{"n_kv_head": 3, "vocab_size": 6529, "norm_place": "pre", "norm_eps": 1e-05, "tie_embeddings": true, "train_tokens": 511500000, "dataset": "wikipedia_en"}
Each number is 128 + 24 x the weight over its row's rms, rounded and kept within 0 to 255. Layers, rows and columns count from 0. Numbers have three digits each. The size before them is the row's rms in percent of the matrix's.

# up: layer 5 MLP up, 1536x384, rms 0.0763, rows 1059-1127, columns 192-287
# down: layer 5 MLP down (transposed), 1536x384, rms 0.0785, rows 1059-1127, columns 192-287
up1059 096:138108083150120106139101129103127072110116166124158086127136117117070145148128142180108151127102109109112104128132120104135142123107150112157132112122132134129151117123107146170144172117157106123124097105154157109135185115117124105094135153125138085120115136141162128106100147142142110119
down1059 102:132130109135143162085126103111096112132151141135091142134123142121113183129163214127074120115166148119103160095114101092105127099140141140162127108111091127148165093161151160180133118123124106105146158138122111129100179121111153119119114143113141084150130145096079120130096121152150099108
up1060 096:083137118123121118140137096097119091113139119113155126097110166121131114150102123100141123122162105149116157149112082157123085110136101129130056143099085112138104161114158121119089121164171111076119132123143168118106109174187150130127091155111114124150095132088143129132139154145117133123
down1060 098:114128160089094141087115110147108118107128103186114140101133111152168151093117142163121150120113144122118141123170160144110132116154133117141172118139145126097134116116146179147130115154134120167149117112136091167107113107130166131137146086088126147131155103135102140172125146131134161140
up1061 104:127135133135136125163117157130065128152111126118153116103097135157131167175161089130147097086134110131116122144133120147125112099112115087127087141095084133118106074149154121125141134123126067117104139114123103157144147122110107146075113137110168110121113142166116137097128126111164127138
down1061 101:131165115169090120107135140113129136132134154123111145115139091097122082128107186118170156123135136097148134124120125144157123140151109169147131137135115144125147095129118138122090146115108118188118114160110118107129150164096175142143147109126125124135113119150151155147111126119135103134
up1062 102:118112122121101094166122129101143136157161139137111108184132161149118150148107107120127169114137134086118132149200168107128119124098153118133103143115126100135104168174083125103126115120120158164121152148146176153122113118124138108166132110097113095133137131104149186130144137105133087132
down1062 099:087084151157134206101128123133148133147167131121143152076134100184120159113080094107137123095134116158092119148065138105083156137162108109119176086105142191103138100142151143141138151137110101121151157076138116102143132162158094116117110111106111162135148129128106095145123098090144127141
up1063 108:108103133109091158129132131141166154108121131101129147106123112140128088104145127155121102099124116154129179101110129103125126140102073135142090132142160128144117132100130134143109101104126106131111170124153081114101163088122112140169164123205118146120121121119086127120165173158135131110
down1063 101:102111097107132175131095138138138117130116077164103117149137145116133114096132158138112128125073134105134074186136126106159147124158109114144165098148131129118140089147142149157110124147129089110138078146140144146159138152109119100124090145103114107133115125131104089113131099144143140119
up1064 092:126136097133146093119157114147108161173112154108117107153120125161117143124108120146098124077127138120134127086118146080138090109128128136099177161137104179094124114147134162120112081118108122104147141110101123093133143134136076120147156124112146119144128116126119187115121126093118144141
down1064 095:131142133109110162130115116061171106120119118089133088077122098099120104111107113148088143151073163114081146085131111126181152111146089104112117120124137159142117098107149165121103161156128148144133117135103122133120148183127128119135115147130159128144122119122135120093090152110129146127
up1065 105:158126128131129109154150120082072073114153163107162095181149152130136115110109145124137149106134148147118136078157146110116096071080171106131132127117130136140118096160165144131148095119113121119148144151086094129115176118161157099118144139178152131127125170119132168145133146108099153167
down1065 097:152097138129091124139160126147167164098136108091136124129114116155150120091143152200092171116099146146119071151095144128156106136166121180132052169134118144129070106155115074145139157119118125118168123143124158151164116126101131085101146126082112090129120124144123107111103125100140119103
up1066 098:125132118116125123109093156121140074101132123154129104137138144130111082126120059166137113115107142144119134159148098143120132090146102126147121183129118151078102126160126148137148113132130144104122081171136159087138127141133133128137158141118136085122098105127073133127135101104109102122
down1066 099:084134139113128110103136128097124108173135122133150124149086142113110148107142141112136125107140141131149111128135134120132149154141111083084111148121182132150115146109085128080152140133088141134083167162100098118136174113077113151128139135135106114171109164141170158133132157172095109166
up1067 097:121128111151092113088146114162154150128143130108082166120164159158172109123174137139092134119166156150104137122151116161115122108129113099179143117142094092137119149092106096127119122099147118114143125108133148112179149136153140169111112091097141107097100136147149103116139120120113096131
down1067 097:145159154106102080147108128153157146147137117100155140128080125126138145157115089172148113156145110155142146103121156152147127119143122114127093127115127180085090094152157142171068093090112104098113130134126125114106167098142138126109134113174132096103127150094111105138099126094139120120
up1068 112:096120154108089124092113103150172119146113073150159138075099171087121129139168165119146149111126103151162107120124137099146089082145155128136099138087134160192105126117163106165150114138123167111122126073114130107145121140104126147132123122118134111130122115139139125128100120097147119148
down1068 126:113075129112122172144109126157124122114111153118147130138093154149123154085082151125094130144115122167155121111106115126133118153128095156126137083141143131145157142135145147109104180110156128146126139130076118105141113175112117105098151097140092156155181131110132144140158127112158143137
up1069 109:148115109120116121196146100097117096114179138124063106175156165093128127102115108101128102119134168104101141164130116132133162147124079158120158102118128149160155154125105101147156159135094153110104110151107141149110144155144102105146127137129111192132188127171124109157183156119147147144
down1069 101:130142188075129166114139112074140149107069115105123102115109130108127130086114135168117085113110133114126144097136129143117139151130109080115112136070113118127134108109169107149176120139144102111111143139146144117135097128124174147154172102184107105143127123166130080118135148115150161182
up1070 099:111142117124157125106138160138181129130142141104119116131151142121129130140148188122088151124138091086159130118134087148159154106117151142137124123141127108141137130099140147097134124126157115110143113119082104128121120101102118078124121128096099097170196136153148124132142134125167116138
down1070 099:132146161114142165124120070130119105159212147162098105108158088120124156130156115137132132132092141127150160140140142139075147100137146080132157143150179104150121141101141132127129117133134134106123136135128153156125149142168135117166121164141149087111104120101123117135140156136172112135
up1071 094:107167144076175112115097106136099116138158154127131099133162114136152172091151146133135123107144159172141106150111131134109167067088135130169142125145084103092119135114113156135147139156173168156103113125129144077150120193110068101147091087119111123147149122134119118092164157112144137124
down1071 095:133158159121143112136121160118132099115114143150123127151119118094111159123119132078129117148146154116139119133132121159065091123154113094097127140110116154129101128083138134081101110148111131074097147102158095126144134137156124163125111107164113111096163138104154087126095153121123118168
up1072 101:147132123162094146129120128100105100120141138121111121156126182089090132103141165135113120133118137142170139126147068156152132126094154160128144092127156137144129185154099147120088093110145137151150165145140119134098111096109131148104121140112174156149083124136126134151187148118117136130
down1072 095:121115100111152111099115159105136166110156155160132129099122157105095098170119111163162132117122129114124136111159124088127152099154127137108155067120144143081131118058162136138118118109111101122140128192138136124083096123096098137130119088109105094122115148099130099144130139114153060146
up1073 103:122118110109115120151081160107104119141146157145107121155149081146133148134112146101118150148129119111088114169096145138093108104138130131100113160084141119115146176119155122154116171134165104090114115128195150088123084119135132147123145102127149108146081108152106051111091190123097152112
down1073 098:185150126134137139119102143079119134091078147110124085104091129101108116076085140116152150140105135132169113139134114157158119107133114146166150142137102142118152155123106106134113156119108160162107118118124106129110167179101119129155154106141084167174113148152121138101110118172146127129
up1074 110:111126158128093081138117131140075128174105122126112175152136121092158141105127152143150167128170119169064120124172121159126139128103128107099158105130144129141141168120159099145104083133122120134117138105093111189152124152111078153146115101126123091121143133130139131099109139123100134098
down1074 108:139152090159101168124104160109124145103123173092149148124087128111128151156098126110111124101092125092134142174124140112107091139101098162142138082126129129118099116102104144144108107048150121160135121139147134124130205111129154128169138126147121134135176144131137120108102122143180159162
up1075 102:126123123130113092144136138094134114173139169116097117130116100122138104095157105117115091084150095138112154147169144172163098148146162156144145068141144132103096176150140128083118117128131105129102143112142114162159161120179137175109115094164169100156104141121135144143148143149129150133
down1075 105:180107131115127122142135133088142138117130108127120186111112176115142139112136139107127164100098117136110102165117144078114094121117134119138124150144160134105104104166115063109173154129111129117136130138145167172137129137105134130171099158106133149131128159152126135096121129107081095080
up1076 093:090094109159144102086131154139180096133110111131122167147166084099156059101149130157110157114096105111103094154157101150123133073093142058121100151113132167129083140130103092149142103138120118138140158115134137126099100140129156121094136129095141109143131139123179098151097129097160131129
down1076 094:085145139175104163142095110121092154137118150148108131082091147120112162149127160127133105105111152136121112129107127156124104134185098127109146069129124093125093119135140137143138133112131112189139181158135163139101161103092166092141149096147144129131135099147095117097164104161109193135
up1077 105:120141117137098152142110108112114089106138154142118133170128152159106112094087151157105119100129149112132111121126110143135101085121109142099118120157145135144136123100126101127137165120098140123111105151198101137077137133126119151102111111096091153116169142138171161114128147141136129108
down1077 113:145118145093119127140130117149137129095152122131139155128107126127145119122092143125123113150142146091125134118136135152130130121144162122145098146126107113110093153116169158122169156141148129125085144105155131122137166146111129094151148117164117125141127179130069129151142144108119139174
up1078 094:078135139097140137094171141108147126114129146144152165137081147103113159150120143143104106129117087109125146137125120099163180102148149123155146125108119136144093115100143127159128145159146163078144171147102093113152178155098134128142125151063137092166139168114136137137118085143127130154
down1078 094:116102120114155114119097097122102108140139143120137163112149107144150051163133145123108139138168139144108121111129128134158153138103172160130158159143189168119142165126130162102144156128158093100132133135104141135157087119131146113118129144131115113126130109147122114123177125115115196137
up1079 109:112136157139119156136115151115146131083150098114096141158116124155128123152105080105129097175107134161154180097148138112144094141087121155132148159122102102139148132162143139158103155135144151133141137128142153133097124138133140133157131119176166167123090114107162162101115103165136117168
down1079 106:085099128126122169124140117114128141144128145174181109172100149147099166151108191116138116170128132124133085162136137117127117142140081132117136122158158104133121137159147179145122095108061162149156122157136092145124124120100141139129106135108083125130119161097110131140110151159124122121
up1080 101:140094133130138120087143113142139092147124101120152200147175111191145089151152091120156139128101111145103105118128130084107130138167115116109126158169144149129092131111094133114083140070083141098122122143139132103156143102101113114137108144110159109100141121122091118125133078093111109092
down1080 099:126132110109146135127142129158101179141137150137125110119162134165150114160085125118172128134132142126129122127125173144095144137096106134121141136151119130139084128137081131134131115159095099163102107157127131064147122121132118176134134120185120143094109141148100102113117133091130125113
up1081 110:146136117184125086116127108152157096163151150111105144064109154133136101134131129162137125136154110137128126124127137097126122094135165129129080093157125127159136148098152175112135102114099142133133123117118099162163113120155174125116134089110145115153143122130107113125141080150136096113
down1081 105:090140155165144109097102128175115139090132119171110128136091075100103138159137134127077120133169108155126140092159141101112122102123127152140136067131111132155168116144117153083111147091117112105129149101145119094124093144131139081108119170100099144136122088119104124088122166132145135101
up1082 094:150094105118121079094175132144119098113126155138141109125136105127130101114130100129095097115103133107136112129137091137149148146122100123110121098059082093190147158125126166140137089130094132111157137079089112152162155154123120137166118138104172125151127133115168144079128133156124135106
down1082 097:180126120134144111114171125070128089160137133113116120109122121161082138145121126140137110125154120120115115148123153146117104134099102095146126111115169172140152137170147115145116110128107097153111140189113144167105127166095130123174114105161109117125166128139174113146139162142101112107
up1083 092:145138159145118157124140109124099175148092130115155137115121106165110097135149107086132103153133136107140162154145122175161126103105115142126136128171137122095115145121125137105155101115125134120108127156124106098129123132129116144125155134130110141070161114159138175115163151153110110084
down1083 097:104120124114168081151138117090104111134118083167102139111145107138143160155125108172122110136093128080159113123110147123153124108138177127131102149115128159105160152136145099100125130164163127114127145143149086153173098144108110099119142121149111128150174123118152132143166141121153136154
up1084 105:123170094177153140146144126119096138147103112146152143133112127146105136115150139137149108123126125160137130150085161143127118153143129157122142097119108148121141176119136124109117130146136147082171072098134138115171131133135164084119137099111205082112145123119142130076127115080128137158
down1084 099:110133106126125156091060123118154120128117116095114083154148151165116129114130113111160155121136107128107096123126133147121117137148116089113078097096140145110097108130149102112123130118128144114088161171111147174114135106117057141139112169124108130099133138103097080156132134123146103103
up1085 098:129156089127101143134173123125127172090115145090109142141124142138151148138166128095104106160133151110100107112157101131126102134145113125110116073084116163119110098155140126087091135191130121142108114122134168080178110137133168145102141119130140147121139159126143148136134148124122105148
down1085 095:101133145129160125088124120174102107154124159152117106143134146202123146113126181123125096104125098132100141103163152142109147151148140122101125101146119125091113147137198104132128083113105115079079102200140138101107107113088114127140114143117130102153144159111161110112104113155128092125
up1086 113:110096162167136108169136086098161145146127137097148110140146124084158111123132155109146105108115077109123139104157181111111156154098153104117119136101079075162125161089108146137117104098134105106108083093110119145148120148121129125093129174104102152191111112130102156146111161142146154120
down1086 103:104155142092102135074112121048121134111148126107130129175139118162158121099090154141133098107090124148082092117149115122126112147108185077175141144124131082162142063123120143136113105130145140147155145153117143099156180138120157118112144123137107155082114124120162150091103154138130131127
up1087 102:118140088138108133143159134085143113138133150101097090120080117102113144160124112101131085093176137134143104141135155093104126123126128138152110082161135168129131140172126141100163158150150140144099100126148091130162130142157129124115166141175119143189132209151151143134119110141117170129
down1087 099:162145166114146172155133073093154134112074118137080124137118142145089124117134129159128135137153137129103122132154080124137101123136125133155128092101137126173131143130143095145105126113149147163135083135097097172143182127119134136146117123150179121126121131121131191148126132147139182122
up1088 103:113118167125104127127119099121122153106116110176114086128138137143157140123099125159145078080149156149117126115161122091139135102157130145144128101153136124152178097136183141104112056148172101154143123091135148125063149111121150116127141135167150147136168163138098127161135125139110143152
down1088 104:098121081144130151135104144131124134125190124151118146196102144136092100143102157111133117138116146116152157136131131130134169113115134103154134148114114116158143108140135113169114138140095103187108110156104115145126101122097143145173124139138105156115125117107090119149107095161142106117
up1089 101:131126105121130119167120037209141109157160153149082090107119146104108129114154144099107157168150124107105126165129166118129110119110143150093111136151111088092125081139148154124136128136164122130132109143131137157103107162148122128083131130141131107144132107108108070122101130177179114156
down1089 100:146125132103120109160170124066160096150118137092171138131147137179095108132121103123120131104148135111101092104134098096066116127116135175124105110114128141101141122129132146122129181125196147146123097107114132143130209139176118132154145121125122118156113200143118158188170139127147112102
up1090 105:152168124096126116140169151115149109143135168169132132122098087117082155120130134108124178133142138157109114083102114156135127137111155162112110059126129143077111180122152065109096079144104094109111102148140108148160106137086102094144116125110122152129097105115133140108130100149105156091
down1090 106:126177131126110118132152162110126145145118145122153105111125126104101145117143130186112139166053143080132111116118132118097127095140124127067124155088160057072085128115166151109114111109136104142131186146132133087120104160139107118129128202127107129105125105111123139121112121172169132094
up1091 107:131132123119099097108086098139094090113082152083123124120120120097125099102113180205082132125138121128130152118067123147138083145135127104094123143124107145180139127095117115129172123166139138118120101132148115088161103116080154167126123111126111107107104134158115156158109151083107089140
down1091 109:119171132133122168125123166151085177144121159155110144110149095089132133154136121117110093077176093114109149114139146129083146167100143113123146117124099128103142144160092074109095132080133165126121155162120077087123137119123134143121135114135136159150142099181114084145159119109112114158
up1092 102:147071117146109136056157146104118127122150175158162128132109108140084133090131120141155124070111129104130137160136150122127155138156120168130134118135150141136123080176139126106164146125139128128134143173113159125176147086143187109089124153133131160132152073110097121132098112113096134158
down1092 098:091174108111105142135094153120153110122110116114125120155150135115105153098135145109113135115085151129156153145133104125123107103085140149093110126149104108160135136103119106181138122118086148153096175129117132170135182100108117141159119153137163107100144136131115106100153120111131138119
up1093 098:120111139140092108130134154091141093131128134115145147149118108093123152114184134116159141141131134121118131176108162099129089098111140115193132112150120126119143128109111085144144173093100126104107118131122130104135123127108146123137138100153183138082186146148160133136124089154137127108
down1093 094:123143120127116142137176140099077128117102120110135165118106170151122115071180115092120117088123127134157141157100122144093158142164120170093116123095146112125088122095161087139136134133159117145121123119124089164114130109131155166136146143125135150156147147165130114131162151093148142124
up1094 087:145136105112152150123167118133122101125097137081110125146164157131081136134136119131131146117132123161127083101119107145131093125138130116191108140109109130125154124102119107148153103115117102122098150130106085143129142135105118125148127125152125105138128129130126145137154107117156112128
down1094 088:059128155138137127135119128130139083079079092130104141098076137139112127132116127125189150108111138095135118140168100122117113153152090106082110111154148155084147139133117132167134169148139131156069097127116127156126106154130123128107110129108102163149130135139101124168104164109126099174
up1095 109:143129127137128122120141160129069086136170111095116079129128130140134140114119100099172132125134113127107124100129143145106083111148163141143142131107140164130127167115142135147152151089074100139111111141118127101189126157138152135142107156133155185119106114109124135108114136084118195151
down1095 104:129106135114149141110108128150119116137136137101143121124128115100142073126161099166172169117118141130178141110133150137129180144118163124158125134075092178133115131108116076132132139129104103095148142104117146136095112112124136123126169139079121140148182077092109104085129142145143074147
up1096 110:147105122166082143131123140159124097117119162113144154141120128062127092075132166145119152099057163130118141110144130146127145154129168114129124178152125160144116164108129123124122125127156130174152133133098138128119128168141156129116121128153095166121123104141127049143128125127111141135
down1096 115:110129121094138129112121129147104104134147138151120087145130098118184166123156161166116109112146148105136097167110107102093127137134127130109132143118147188122130126107116122144135122120094119117140144130151091127124140118121141141083149101114104129163123165132141169150095128101136105160
up1097 102:111127140126114147138154171177097092127157116140098110122105106107099116120103104143142146116157150114142133113158158097136171101131130124091095092123115085115132130117127118097171146104107116115131100140143143123149155111147144115127109104140111111159160086160145151163134094077113136134
down1097 101:118086119141178145212115111135156152092138129104142109130124108149133141164158123181125113144128168118123099101089154106100138157160113124098133103102137125173112138163132092130129089147149144088172172183115160082149111096176163164149112115159158115157171185130142098141118197119139151106
up1098 099:116131068096113144164130134094144097125107164123123168157155143102127137100142120134090141123119131113099111118148113113114163072112109178151173121139120126156123138086132146133121121124198104120123134123117125153138174122132126144173153125072117131124126115124132128038153139106136098062
down1098 095:108139148140085123136126102104134130135104081154122143127104166078152122156104130117154160159098145149123122135118106132168102113157120159132144124150124159075144094178136136151112152119143118133122109113140084114173103130178109104109131094113135094129148103135143115155134150129101159125
up1099 092:078081122138113152105121107137144151077094148103165175108113123130114116110122130103132150103137139159132145148125102139150151129109150120129176131112099084135138134124176135139147129075126106107149119106134123130132133133152141129169114123130109110091151113127136129093162144147099100140
down1099 096:113130176057154123140131166119135148150118086121114099144108119159126093124127107125083083110122162139095123093111126130131120109118145142133135098143123108140143097140135119158151103149107081116126145148138161148160083091149143122134095140092154130117150159154100129132135181128112110119
up1100 104:139117135112103127157135139110155169099169109131140152159124134102107150098105147130165130113128139092112098109131138190107093133108090180145131125133127182085138158070157107083117118103155129109121128132145169129115146152137168133110113117098135127153150123109135119139094124140152105098
down1100 103:116170125082087131144130127076125156158156134116128155107132089092102145098143118133115176151135142159113120173133130133153103165125144133136109093113103123065133096171131163166136151147137148158099159159123113144142132189114101146147073123126131148139136144149144140119111081104148161117
up1101 097:156104105137145110142124081103134134126164166127155148116140106106127105104149108141143110137111123156130117114133111118166116125104138146167153093108132140095128137142140141131128122138114114114144099120131128109085153155127153108132123137090128114152102172161156143135158135121138157150
down1101 091:119163117124101152194090135119144125121092104128108132109145165101160096148103145116119159170139116136143106134103113110146086172138120157142130124149142161081116095117107175118135098133142157109139071133133163138143136175174112170123089111217142125118118137140091170136131096131140132148
up1102 096:118099126107123092116123085147124137143111105136128134090124140106148086068113139139146129155087161082132149144150114153183131153151127136081158122109146093139125120122092110137134140138150098103106104122095084123159103157136171186094107095122141143118183163094108130129116116131144076116
down1102 100:114129112134170160071097170112142129080105166174128083123144137104117128156112137134069150122132197161126139154126107118109108111182076131118100170131103116114113139131163147149111109138118142133104117145146095128053127103064137121131113143119124147091140135112142128140163109159136137116
up1103 098:147087130155135126190124082115096112155116138124138140136114117117130098124116118159101097113102201122167115106103111109105104108126135113098165156112132163124097133127138148128119154103124121128163136106138097156097099106102131123103149127126071107123117122132162154126113133145121131141
down1103 096:125108105070151155132137120149136169094112110136124153124153131157108122157134107137110145138089106082147129093149119097137154091155096126132151114118081163114088140137193140114104130122132130086180142116144111138117162144116146098115083178126095132102113179142121143152129136134109094104
up1104 094:133118132171162067123135133115104148109157120161136143154155131111100142140081112127215150107150146123151113155113094123158169141119159126120133083078093144100124146122129150100140134145119141138159055139168142185094068123124146109159107074116103119128134147144160137103100168168113144134
down1104 096:131121101123142149107114128109140138093107149103154139124111097112141137124094108108095122104105135118068169093101143170130134148165122140109133123134166170118128141103138106165112138169084099144131110120160116143091164154154125161111125139119153108155114146134136154124159153107131160115
up1105 099:114106096122112102090126107132114151108104126096148133154108145130110126137084146180087140147169137114083095131143126139114150148102156139148156131109132093129120132157130148127089128144075141153119109123143140119165132079098134103139119136153123164146131144144108124089150158135123086201
down1105 102:089139128130139122195088127108103111079123179105101110132113133130117130116097154141149117169083181144111132130120140145123105166115113099100116130104146119142144131136149129141133117147127136143127072120090105172145135138145114174141089099139097113191152137146138105147105116150120120127
up1106 112:139137134110117091110144186127148123128146147096125158114088137123118120130126141146109129138160134104161094129070099124109174130101154109090120156109103108136128145159108074127123163136118138135146120113094116158150116097154095107091133108088144111156108121104124185109121129073162126128
down1106 109:094148165140139130122132157182080114144132157131153136155165126152145146156092148146115094187131135100132122077138156105137097155099147132130130142159125090123094158062088126141158120114137158186171167127133102133126130151128142127144120160123127131113161147160144129129121163128162074157
up1107 097:097102119085102096129157111140138117129122150129128122152178133145097082085183104096148160124138119172163161120134114113113151097134122103138167102143132161160145138168167117090137133090142117119119106085150121082112105133127123117150136140117133150088123130127102154157118085177154125138
down1107 093:128159130124080144071073102095104129170109142124135110141098137129105161131109125159123100140127117150176155119090129118151123129119158104132133149109093080135062124121125157134133132145117122136128124139089138150152124153117142117087134125138123143111111127130120101132131115087091103087
up1108 117:160127109109154133138129092106090113115155121137142141136140119144086123163115131122121153166177112135140085092116173185133099127130138102154152153130109155113064101147085123128119102132127176085152111126123169122137114089119127171130150108138131178148149146133080142122119119089148103109
down1108 115:088147094055120134116129162141177130123129134105160111135127115098119099140103152127154102147129133105102205115102129157125135118139129104108150101136150125127114115114144147141168071148121125120116143127132102167135113112165112101108101094126118143116120148148133103171130132170166107130
up1109 099:127136182136086118110131128142180107108121142162143137104139136139065133125094135140160131117137089174133151156161106168118128156077095173144110099140137158115093109146141146132131101086116124173103131142115109141108134109111140149199179147135123141097099130138106128097112113144127105122
down1109 099:163161137165129106145142167166098114105071133101152139140125143112161107174106114071132120111141140095134152089107096101123149113121144170142151110100117135120129154167127099117173130163103176135140082133122165154097117133104154110135094099117136145114104101112130081157109109135141095157
up1110 100:111102140126138128166160100124107121154110152141132158066159158174136095105188155143146134178145108145099153134115117121149121142139151112089097129148138129096121154092164080146114109142117131141141129122143112099142141158115117121162148138195110178093144080124149135122135125101125133163
down1110 102:090137069163129133130105124100158141114152162138103117134152135109147132118153146138124137116106127163148128160151127127135117146152139132122114121150122093136104138133148174122117126118181160102132135073126148140075096151097140133117140107098159123115071137089130126136148114118152121093
up1111 089:136118104106151125138052102128127144141103107110119158121130076119153084121131165159128089155144114136138135131119096148112129133182102139159096097131119153170145131128102115102050102100096089146131152151153118079140146103116144124153146166134144110106124144139188116131135143136161115100
down1111 100:060165148126144148114112104122150091141162121127161133123122193122109152170118146115111138096149131134129137154107093141121097113121114140105102125102188149133125107097108132117122131126126152109136095137095158074164136123126112166156102141119133173096066090147125180164126075144069127152
up1112 107:082100176128150087147130154123124113153111082179135156154103128099112136134100134122095133108120115106098161150166118143167161116123109123135078136179121140149122142138141126115118095119127151157098121123104143152155122121128112171148076179088103149157131114142101130105162103103139108113
down1112 101:091130113142102157103098109126154140116134086120126165133125109093088166069121151144119081136115129093122117138116145133127088118067154147121129105118114143141144130161143100137053154122096140110106098128176111154116151122165151115099152109150127096141112182159129142125123137127148109109
up1113 090:102126113134110139099117114135134106133145161116143100145185109115131146144135130134159099148123122130143113125162144114067129107116133150159142125101139118119100128140153142123108114137083129106070096145153125151130136108142156113150122174123115138103141119150163147131172139131148120182
down1113 088:158129085126160131156137140121149093129061154138111149133127164176144136161127118115150134135115095174092128098099138124174127130133121172134131134134116123159142107123162134140165113136119114092144155135134187144140145129110095142138150115113089119124161118143104104126135115144101124153
up1114 104:091122102134120145121121143082089146121127109152082101117104061151138109158139160168131150132143127112118155158150139140155121124139120158133150125111125134125129103136170132136166119129108158155077121086177102120120128137145132149127109067167124130103134121129102102151108115116148127130
down1114 101:128072137145142101120108170108152149140127127092149131094128093151129096143099102145157155135139108166133120105103130138124136099119131102120106142060147175142175144116121101166154124143086100157135131102129168103120140104118117131109160105187125137135173142140089117096135120151140154147
up1115 102:096125131165108106116144145143130153128148157179173094148125179097070160158132066107115163142131148155131126117109134124161153122085146078139149116137081143110119120117157102131106161138152146161111132159098161104134160104172095171111163115164124123152128121157090152165138169144137068180
down1115 100:110118148093110091118137140130124146130150140116136155156143130125117127136140148171166098115127147130139103133089152111127169122109126145080181126126148117117134154136089119181127092147146136113114143144165131119145120141102147114117107156106126115059125108128170111113114129134116098112
up1116 093:114119118108178112113103123177176127200169093118102150163087126163116146144075145156113106091150136077120114109141169124115120131140140121097133119132139123131125146112136141136082128124111151099118106117122113123110115149144140160086115148141128114099110102125079129107148111143139127099
down1116 098:160140103147124175131099149125117154104125143109082173099115085155091139132169145136122107161089153125141124099136105114137101116125167141143122109149126144115109140109074125130140133148128153136122150104116123148158123157122143172115119144151151104124096135105147128125136137101118091128
up1117 107:137159139139060127115134098117141133146139154165140139124094088180130101187152144163094156103154113111125108121129080080150076107137102110156114113112121152123147099110123101053097132123141143137070116125152108164098104136127188102098124150102133091116094104120109095152104081126113127113
down1117 105:106137095112164105148126130093126125086136122139156103140139137116124157147118121091152121102137125151148129120149127142162123137149136058135106085129130118078150140114134153157119154153127166097140136107101164133107160148097137130117166156122112164095179144151148120148146135110129158094
up1118 086:108119161088124150121092117168123109109149126150142105160106100083120143102106151103152088128137171111159104165112106132151109115102135132152094147110098118124148159156120144113145120156102119116116104162140105103134108132155096133120146114133119129143123100144074146214143095114115089133
down1118 099:114162118079098148135162108175108107160117169117075142167129140095129109147115142132100149126102166144121105127110099169161155130158111130099135080183112106124155138157146122151156127117142111131110114118147146143136128073123102124089173114121123092175114083100064140123105114141119104102
up1119 100:150071147140095144075172125116127118111138120131144109124151163140163113150146137136113125100080101132127152091087113127089106162108142102153120128138128184101088161116110168161144149084160126129187134102124141132114117162171102191115130120144153120129154095139138189146113090125108109136
down1119 099:156140099114102060114129132130106134144149118148146138122142158141130077151119125118122117182138066130107110132125081140105140105172082171097103135112099102141092104126090126117095150093138175137127143165141124121129111110097109113164115173169095130118148153148108107125096110153147145110
up1120 095:126145166157120112112111124128146116150097148148189115125118152132125113158150131182127148165089153114132075183142152114120147130132071157129137150107169163094133124069098154118110111100127120131131116104151111134108120149043143154093162145108174154094120154152132126155086125152131106100
down1120 091:079173125136122117115143139135128096102162119106096121154142125112134089140149119072123148155145098155129134127116097120176113117114164081139135143130107105128131141130131132147124139137129117096165087087185158149151127152128115107093131094107130103130107105123117118159143091092135134104
up1121 099:163135124130127151146112125087085095157122113161126129127097154128147111119104122120120160100146123054118170130122115079120164122078131142201126152123122089118065127157109111180141159152134126138157152171135143139092080112142145121123116152107146090161148143170124116078138116116114116155
down1121 093:153130121076130144158144160142168136130153137130147087122170098127131137147144113141143096120116096178097132128117108118161121132116140141102120136080124159129116131143124125157128143086098152115112103109122123110172139117119136118128140107109145131124126105128127114133179110095117111073
up1122 108:133131095154099141113136167133123147127113169127149143121123109095085094122146170132135103115106111121123122112151161138112147102142159110134180079124125149177091162165143109074123150154163161133129072149136171103136127111147147116127129135146142094143191125130125146128091120107130134103
down1122 101:124094108150141141133140181151114137152148129108146153121147167144105145155052081129119139157115112095152140098112110144122133132105149100101134140134144146131165108127126145160125126089144134107086153140118154102124091109155131159109133098153165148134192123117127136150127096108080111136
up1123 097:159117145121091162123084101126153127085110113145126138128123154127163144101165105137169131127085171096110176135148142136090122066120149119096098093125142113117117135137088131119046120147094096110123147124133158160066116133103124140112120135136152133156148112136134129149112149128123135135
down1123 104:144144132125176120144148126169114133111122180134101112118092103119160142105126097096135136153110157095127107103096132142127123126097118113161108147129143170129122173099108131131119186131101117148103123060121135179121111149097091107088103135129159119142179129131118131141121113112128104118
up1124 095:180116139115096135108118135118152157101111136105140186131139098087132121100131096151107109143118131090136087146170118149137115152156133117118138122136115128089133113100112119111157151105097128131136099164093132071124101124137132119142125154128159125108165132110084202096112136109152120160
down1124 097:080152112121122121156142154142115076133108133135108134120113132161135143160155143135160170146088150131099107121109123126092139155077127104138143082138134160149122144099126144171117084094146120107125219112149163145113123150123091165148078132140088139129098101139129130129142114140116112149
up1125 094:151148118124136179118120110135185099095105134090184115141155127125127127126174132161153128107084129132184131169144070152101147152123102097097162116134105081132164157112131074160135115147136153134165141150161080143133137154103115166149073145084102111121130122181154128157109110123128150138
down1125 097:113149137131136084142118142122127152102119072129140121147106182079130096097123156133113126153106149118160124134097124145108131111143157113100120161153131148141133122141158106069139164119146135136174122115172091124164174132115167124120133159109108087150130166081130138054113115125112152123
up1126 104:130101093120144115147124133105142140134126106103137145101163083123167140138149127119140129143099159134123111108115105154149139162134150112137131126107157144126145105137081139142096168055149149118088098115104124053164107120137121128174125075119088091151125108131125114128143163134087102104
down1126 105:125177118128141142150101198098117130149115112144089099132143152164131122140132137117150125141120119085108092109105163139140173079111080146133129112132149146139146140113073150167140138149121088086122102136097136098107104131135125131119129103148091121155135131115094158168177127159083113098
up1127 108:131088134136103141127135153086146110109121095108140128153133111131119149102089147134113128146107126168137124129120105156135161091111141178170105151176144151101123124122147153145103129148111105145106124105131124179158146204157089158102127132108122095159101117111135118112134091103102109102
down1127 104:178144077129166095116113128117142129125149127120130131164114157099131146124123139151174130118121077136167136135143140138083141092138129139129078113116104126165113148173079151112128120110074162124153123113146107094130127046130108074126157125121111135140109127136103104146132141170078105098